Weights of a small transformer language model: rotary positions, untied embeddings.
Each number is 128 + 24 x the weight over its row's rms, rounded and kept within 0 to 255. Layers, rows and columns count from 0. Numbers have three digits each. The size before them is the row's rms in percent of the matrix's.

# layer 6 MLP down (transposed), 512x192, rms 0.0771, rows 131-164, columns 128-191
101:150131145158162093103095138159084126139134127149111104105113087096128093115100124139158095094117148153102157114120118073135126094140082146135103150108162129119133155138120142148110137071109137
099:099150155106184106149120131119138120103125133076094124128117130148158178140120108108121110135095105113137086144111103137164114136142129114159150116142128161124137145092183160161095146110157117
093:112168164171106117147155145118129130114151120110150146118140145141127128130134144141121107143138135119121124096137128122155133115087160091148163151144139147086098109131142136121163140117126129
097:093137132123135109167087139114097131096109052132126166112159130127151138118149124126125112116139122132146122136212134141121122121139175141113102158128118114137125123127139132118160105102129134
100:115134132140164122126105124117151170149125127085144127154133116146082126096116139136111157113117149137129161119115112164108116166146185165125182119149116072120112149118130115118120138110096140
102:141087116129160121143120121153110107103080108132116100140196144114128120156117140162159137123147138138124130142108140137124176138162133159149154134137116093105154127077132144160103147153141096
104:138154138108092180126138132095131121127134156144151097112186105160174132160144133131131149125107102113122106144128106132109090135138144113140113150164116112169127142110104122135121127127101109
097:142163109148107140124113144123157137090160166136118140101109154134136142146137116106080128144125138100139134126079152093095116125108134135145191131099162123141096156157108126151092144101111119
096:091147123148101109092133140132136121109107131116110138106158077118131119114117129145176148127094124131046179077123148089180112153149078115104145155090134101117121116130167150085138127133119084
103:139145126173138131135132135150096104138129104106136148114153107104159105113108152148160149142173104137135096130141117092131158144130181105153162147094136121093132110140083147154152167098146103
096:102103176145187130108122121161160151149121150122155151095128139156156175137139193073152123147135154152116153162093143160171124098132100104114148135147145104156180128104134157152144125112152130
103:123135145169122160156094144146128140119078123153112142135156160126117184154107103153139126157151104148160145107104136091087102094119102138165088159130139113127131125156118153167166106129133130
100:130118094098107136089104146034139129159133120142100147148134133118140142119109108120147148163137110084124097139075107129122095151127123150133164063121129105127121121083138146131133122114089137
096:090186139160130136146122151087168159111139132128125120133182139113115104128143134166116164166122119153124151109136101158145126117139107116079109131132117082189158085073160121143132121098106072
098:106138146143163129124152142109098155086132139110125159159094139121140151158092127105118148090120146094109119116158174119140099182160104156095069098118128130127109124173147156153113179143163135
099:122174139147100140105128145105122142103103087131127105122070127113140129085110136145127140088108158118111117136128109112050099133124115178124136128148150064134152138143146112157163151110119111
100:124116171146150121134110094105156119109151130144138079155130133077112085136064122138137139089146117134116134124110137115138162145135136079081137179117113137103114141095165123165140159111127088
103:156118160128095086118121148130110161114144129141149083133151126146104151106064051151133138157124106091116100115106148133126143089100231149113111173122146139125108128155127130115145140118127120
101:101123140091150115172180161120168138158116151116096131076116192121137133156162107150125134171098104151138141115149096118113135097125168090138146113134132102121111128123083143116127098124172128
100:134116102135160116105137124123166157150088106113080176087121121136141081142145100158153110132122116117160165140123147141117124119142116149143129098138136130138125130117143147165118133124099138
100:161108105147119168150159109137122164155123145154078119092127162117154066104149144077139141126120099161137136091145111142138129137137120103112122095116121110103138153105123098131091133159162170
099:137160148142138158098147135091118123174131095124126137133136139155110170159115127143148123124109107084134111147145149098139141121145131116154156171098122169169138143113132155083143145143116104
100:120125128090114112129102133167145119143118122113111164113160092124107148159125134135119122139132121130121146075123129120092123131109140107129128137101132133115103146134114182132152127088127093
101:153140085152081179120177123188128142129116154104117149110109143154117134100130125132120080117124163116107106091136159139113122158121197158138109121165144128117147140138149106097159143088106113
097:132097184098111156105103136127101104177120115163143099146129106155125138138130125115140111132131159146104173155102128122135072165135106121074155153158133086149170090118097120155154128081151121
108:122132133100152171142122160122119152102136128113126138095140149134113127140170131112138121164150128129140126140109150107169149119101121158131109106155142091122156134126119139101107139144155151
101:162106171146140151156111109092105107140132183114116113133089130145128114114095120102134130128173119115119102148128096127114111150175179091115140147150105138128089111123118114111136150122123161
097:149149126146120109164138131123128130125131125105137178175137136142163128103117109126156130131119115126129147098223120151101081111155204148114118089122092135088085154130091093128131079097143108
099:145110091153125148085154188126166189153095166141165120143139087127112102157154097154116108101122142174082115118105151117119149153095113116136110108101142171112139122118138126139139179147117107
100:105145129108122111123157127097106114132099087140144125144111141134161114143112125110106087118158131128115144136086146146073108172085081155144112120144141138117129140188121139102169074122138102
100:090143126137130118138113107111092140092099121124148156152129149137138159163143137154138133125087139107145133122129187108130139110169153112145107115127099084133111114113083157152136083082126134
099:139113154140104125109155100165080177129130126133146115153106107161131132102105154100124144102132164156151128109172148106098129136189162139132129077137084157144084120134143131137120117158114141
103:119120126133170140135152135105126149106129130123139107109135151102141133163089131129138142120187128122109113167153139129112119116134135099157091090122083111119140168134104101143122129136105111
098:132152154132121123090156117148121141132116128101113150128133101130120127132108135138131118120127129151133123168109127153129127190124113108104136113136117136171178112142077138119117142062082152
# layer 6 MLP gate, 512x192, rms 0.0806, rows 132-164, columns 128-191
097:102151149138135110139119170106144156121104145129124130117094131149152152083135134114064133174141151098140143122151130126168081215117157081127140122135177099115158106168125163096141112131139128
093:134098103096107125119158157143120129167100123082121138152119117159100114145129127058103127178135166154104129129114122120144121125126190121141110097146124128143124126179137112098125141127124136
102:155107141097154132135083112179120070123120153084137154152178136119161155122130123129077124159133135115108116113130144124114177161112132088108172139150149121088125112157122101131123138140134108
096:122150147128157125124100178167133170141121113130102156131112170133153153113144100112157159160117147096161126147142124125094148177141128099105109099188104148127170115127162151120126131133147138
101:132133129120127106154100128134095117107125121109101114136117089101141096130105102148130122119133094145075103135124121118135113158146127105136144105123089111135146122122124108122092054126121174
098:103178126140101153150086128072125113121143127123158143120135137115116128109110141181073163134134122132133185155143137122118112104117128119130123097151153112123129103121101117089054126106097129
096:107087127098121156132159122141141123123116123124146129109135109113118126083087147148116135161148123140153099125126126163096134136171165128143129089140134155179121121150186130113088118146185152
099:104120127134135131148160138143118158171162081084134163143106146175149139124095110142150139162125135151115136078131129118147144162126147097166107106160107119143084129135132155112107138137114125
103:117103140162085138162159116153097130131139091156194158095131120129114139148126139125139109151143153090138127107127178175106115174050151169162123101114124099114150135126154102109094125112106176
101:116135107128100137125163122180079135136091103125152129134120155111121064156114132131144144155108087109106074140141138140075135149133168067113125105146109113122122115124129123142168100140105116
101:107148125163133121139152172170135138102130094122102132160092101150134135102118159090104116141133158154145126084139114134104121166162163158155139139108163150068088157124127112151114133126134162
098:118161119104137160139145078127132161150137138120099138108181091134164127106148124144174123131160139120120137115154101169163137116119155150106131133119136131112107120144119127144038107146176120
104:117121106143138138119116087110082158142188145128139114116155096120138123113153091176140105120153124129120139110143168144133161171126157147098123101107170123099087124107146122156138106086103139
098:090153141158141174150150104140127162114129142175094133122132143112166127164153151123142157126132142132128114094127091080121148157100146164130107158134159124097199161137143109119130098129117135
097:113138142162086111126186127095143128092087109122131133091107136104127129129125093104153116125125164118129163131164134179113094130085157135124121078122099146137135141121155112125078102145073104
094:063135153134117136149137118114127095126090112146153120100117128081144144122096115079106141123133089157122104151127107116096119138145166150147139168127114107153133091147119090120117152114161133
091:134132143131142176162136169166126118131130114135113146132110124142156105144168159170136129171119135116113153148169103114100099153113152116140098106114116105102129079176132138141130145149049141
101:115127093153125108154138132123115187144145157159114118137120129131119146146141087116139071127163130123124142145174100131154118149097142089139137104088094123154143129148081135139082133138143141
102:093157083145137111124165127127136139126150149120168096124131137106137156138102088134111168126120142101109118144117173093149123148137136121152175073125147071114052134107113121112088147131156084
101:129167137125155133154118158139117120129137113151157133164127115106138141147157163119121145143111119173118102107140158112084156112117143139098134114112136106124106100147090120127157129133150089
096:107139117143103142101167133119104120134139105141127126128111132094103116125145132136108117156115116144120108114118091102102135179125126137085147085121121116111166121098203147122157133133156102
098:086168106125174134153108160099184109180108104094136150149136095117098186096128133117147122171124159155120125163099154094109111128131144101150113127110122135124136134112100098157129133128164109
102:090156095134120104122114110107159166137143157146118123165142141121148124179122134102151096131092144153146131115166161104100133135150144144134106110087145176140152109117128108124101085129094101
096:099121084086117143095120134138132148136111166120135139110144110101138120171100092144123130126139120151044074150131090114114128143140113134125121123118105100120108131110125125134116144148137155
102:110110170131150173140157130131105128125101168117143167141109096124115119091110098095144110118139135120114115197120119144131129127111179139144118140152147124100109071124111125113100134121141102
104:129165105156155149142147180099124130131158111160143106144138114107096110137096142095137092114158085102100101110167133079102121138157126134120142137130103127124128084109112135163127180130087137
098:129140109103155156124114140106097102133123112117162138117154077087148116108120149085075094164132124109111119163119071098132112150136127136090169109113085140136130147126170161111116151125107173
095:125140128070153103135110121129081181148109115106125105132131124125146126148151113091130133107137099117131108155146116131112072141199141106132116100172164110129109161137164075123091112141104131
101:086118161145107146154123125149144099142131177126150121158133116108105150089162132136122096135161115145159155136133129144149104120144144118109122098121152108059082116145143116109114099063134079
103:155157110110103135121128102130125131133131092160127161121095155093100107156116164107087139145108176137112146136133111126137107147148153148128151104144116100124143138114151104126132150154123141
094:081119165079158139112133102171152101162084142167112091144145106162122139157106135126096058097084098127131130119103122109155141160123141075162139135156137127147121129109138091141103105126100144
100:171113138119152139154124145093125164173088096157131158100096106090107105126117123127140104131130098119155143135108129139100102146139126121129111107122142090127131140122131119144079093137126148
098:130142121101129131135170099156089120124066120124130119110116129135100167135134181123079093128139135110104139101157163168089129096144152099141146165130167122093113100100098114150117114107146141
# layer 6 MLP up, 512x192, rms 0.0788, rows 132-164, columns 128-191
099:173133062144116077143138103137127133150106158145140169129125086159166110152138135101151115130133068126110125146118118116126142093120140094086092152126107088160124099152143119124104152131122150
102:093140145092112153172114130128109132091158139170132111132170132137123139150130129143138118147117137075140168150149141103146144127111122123108133109106139124140148145125113184133132119109100119
098:126121135120100096129118100146100115119159120148147132124138149153158126101110128158176098140122163156124083124108107107089124174105128163133140128128132114125093128180082114109134162137121134
096:101117152084143145125186118109132088163108092147127132143115128090115144157145111135099113169152145119125140105121156096121134113104100121141110109137148145158119141116167132106117140100166149
102:124118167135119139116172103153127093141155148113102124119096139135109114085123138094146103166120092162128147147138136124128129109166125131125152150102146080133123089145161182185108110149111099
102:106134115117146112124149147137131077116125113089114104129151060124124150142118135097104144153129102146141137139152127120114151119129114122103110139152115114150082072097099097140161147159143137
103:082151128142150113133109113091148097121162072125079135102134132128134126170182151116159102129139120137111100080110125128150133105151128166168159104114105154114171111101081154141155173125116151
097:110137136129080113153117107135149092154116095144134142160118121162118117134108129109151120118155099143106138082140112103155188133147154046138131107174085113155116158128131158080095139123107142
104:148114127134148151112112124134139135133087177138122159151125076138091149124107101141108087149155139112125157119125131134158153150140111138161116079130130143101115072124116145141114136116160130
098:153125101147103132130120073121099164094127133144153155105119120155119143152159129122089124139165118156124169136131094127137126140121123106122143144168176123137094141139105116191183087084160152
103:120209102125182142149147134156108075132093111110141091140132099137121107145131121121105182112147152184137101122098155146127107113160164134142155125140107155097149124094165104183058127152097114
099:144107133125133107107101096121163125141160112113115101102139074154152131114104099157136131106134113139157149156144109124132114095102135141114073144094108112119077110143129122116104127129159101
096:110160146177147132132112113141141150127147077097142123166096155153139129097131132114129091126138093143181154150112106127116102138136108134176121144141112119157134093117106140128137114125124152
099:126125112093101115136130156123154098120126127136113141157115138128148133108092096136131145126138138187131133122081137174147141113161133120109122134100125112103134152057133140085125115150126137
099:146102099099125144130119147152137144151106139123100163118096098149143103143164147145154109120126130137132097124124111164127136122119121084134111172098082114160108120112110161109051122114133149
100:120107131132164084105129130120160161042135112107136135107143121156123113099140141143090137130150136113098141102138118168115152128169168133126140129100158132072130092115147142138147113158145097
104:152106119123155140082113157175168091115164079155147105140120134177159102101133113145108134143106144124112156143129148143110153113106103090135128148108170145123103138141149124144132163137121131
102:114141131089155149125104115124117139087152114126136125127094129118140172090170121105103170091102118083113094114103127153116152145146127151090127114113126142164123189116145159084142158103114137
104:123153107147132179135122111154169122133120152140132129138069116100103118112169109114101133077134166170141112127115152132137098164114122146114069122148152112129123147145123125113110106152134104
100:104154154131137116172136100106100135117103073147102133097136132153129147103103170128163132159125163124163179095107119135113096098152122139075121134105114107103134152135133156156162174150122157
101:137092124138153113130133180127109134138115090122154099157129153126132156127100140112090137129077163123118135148149180117127134098120112147121106130109093140125138132163143178074127130081117166
100:116133149106157112123132141131149114140109114127149136117108095131157121070095112138123124080105178111173113115114114090093140082140164129132126124161171142131152179112100143174099139121138111
101:146177185136155113132139157116134090121100150121113087105151149167140136154142127143106100185153104086085115149154075150119122091149133129076134165126155160097122092112118117119148113143131145
095:129139129144115095133101100062112130094095128084129140074110110108167096106128120141160141139147103105152108120137121156102152117125139142148157118141137153130084095100108089104072119085126163
106:121124131096184134132147121143147146142141119172071153105147130135098138106158123141094097127103180122127170118096125114154105127098133098143176137120162156126106118105150139099148107155116086
103:070143142130143123131122115165150152126112120093035090099146159134162152098111124140103108124131117144133117129134101118168111104129131136153141123108146097124158126107125152101082139151151117
097:164118105172083074141130090111143168129122142147124155134138139124071114136085146136121092117144113073117132109176122113098103140148142088106135111133104110127139112159148151119099108155105096
098:180106113121145117109138156122144097133114120112164135166124135127162127131165126143172106101097124141123126111123098126120115140135133107099106156143128128089133152141099113102109136109156117
102:128128149129158120142139135148124141118146088125063134101105119109127113116098126160152119174129133117142134126179110146143111124086166134144090143121111177136124164149165174140118154145175114
101:162123150087133117148112120154114129136103115144119156152138118111128119133132122138136117094129119150164109167135123136163145101145147129103125133118112113161149136133128068177128125152141142
097:130105096154125122168094132093153140134177135140108142172157124119155130130149142131121116110115137103103192169129141098127133120109139102152107118129116146159120125086143138176121143194141127
104:089085161172134155126101131141137095131121093097160103123110133147149168144176150143049120123123110086097102117147165101156146175143119112103093103110102136138123154164139155138092107128146172
098:162115100106138070127153144108134122105126170098148120118148144165132050118094113146122133134136116122154122106155098085148125129169094076106098102113130119118100154143098138149133093162148144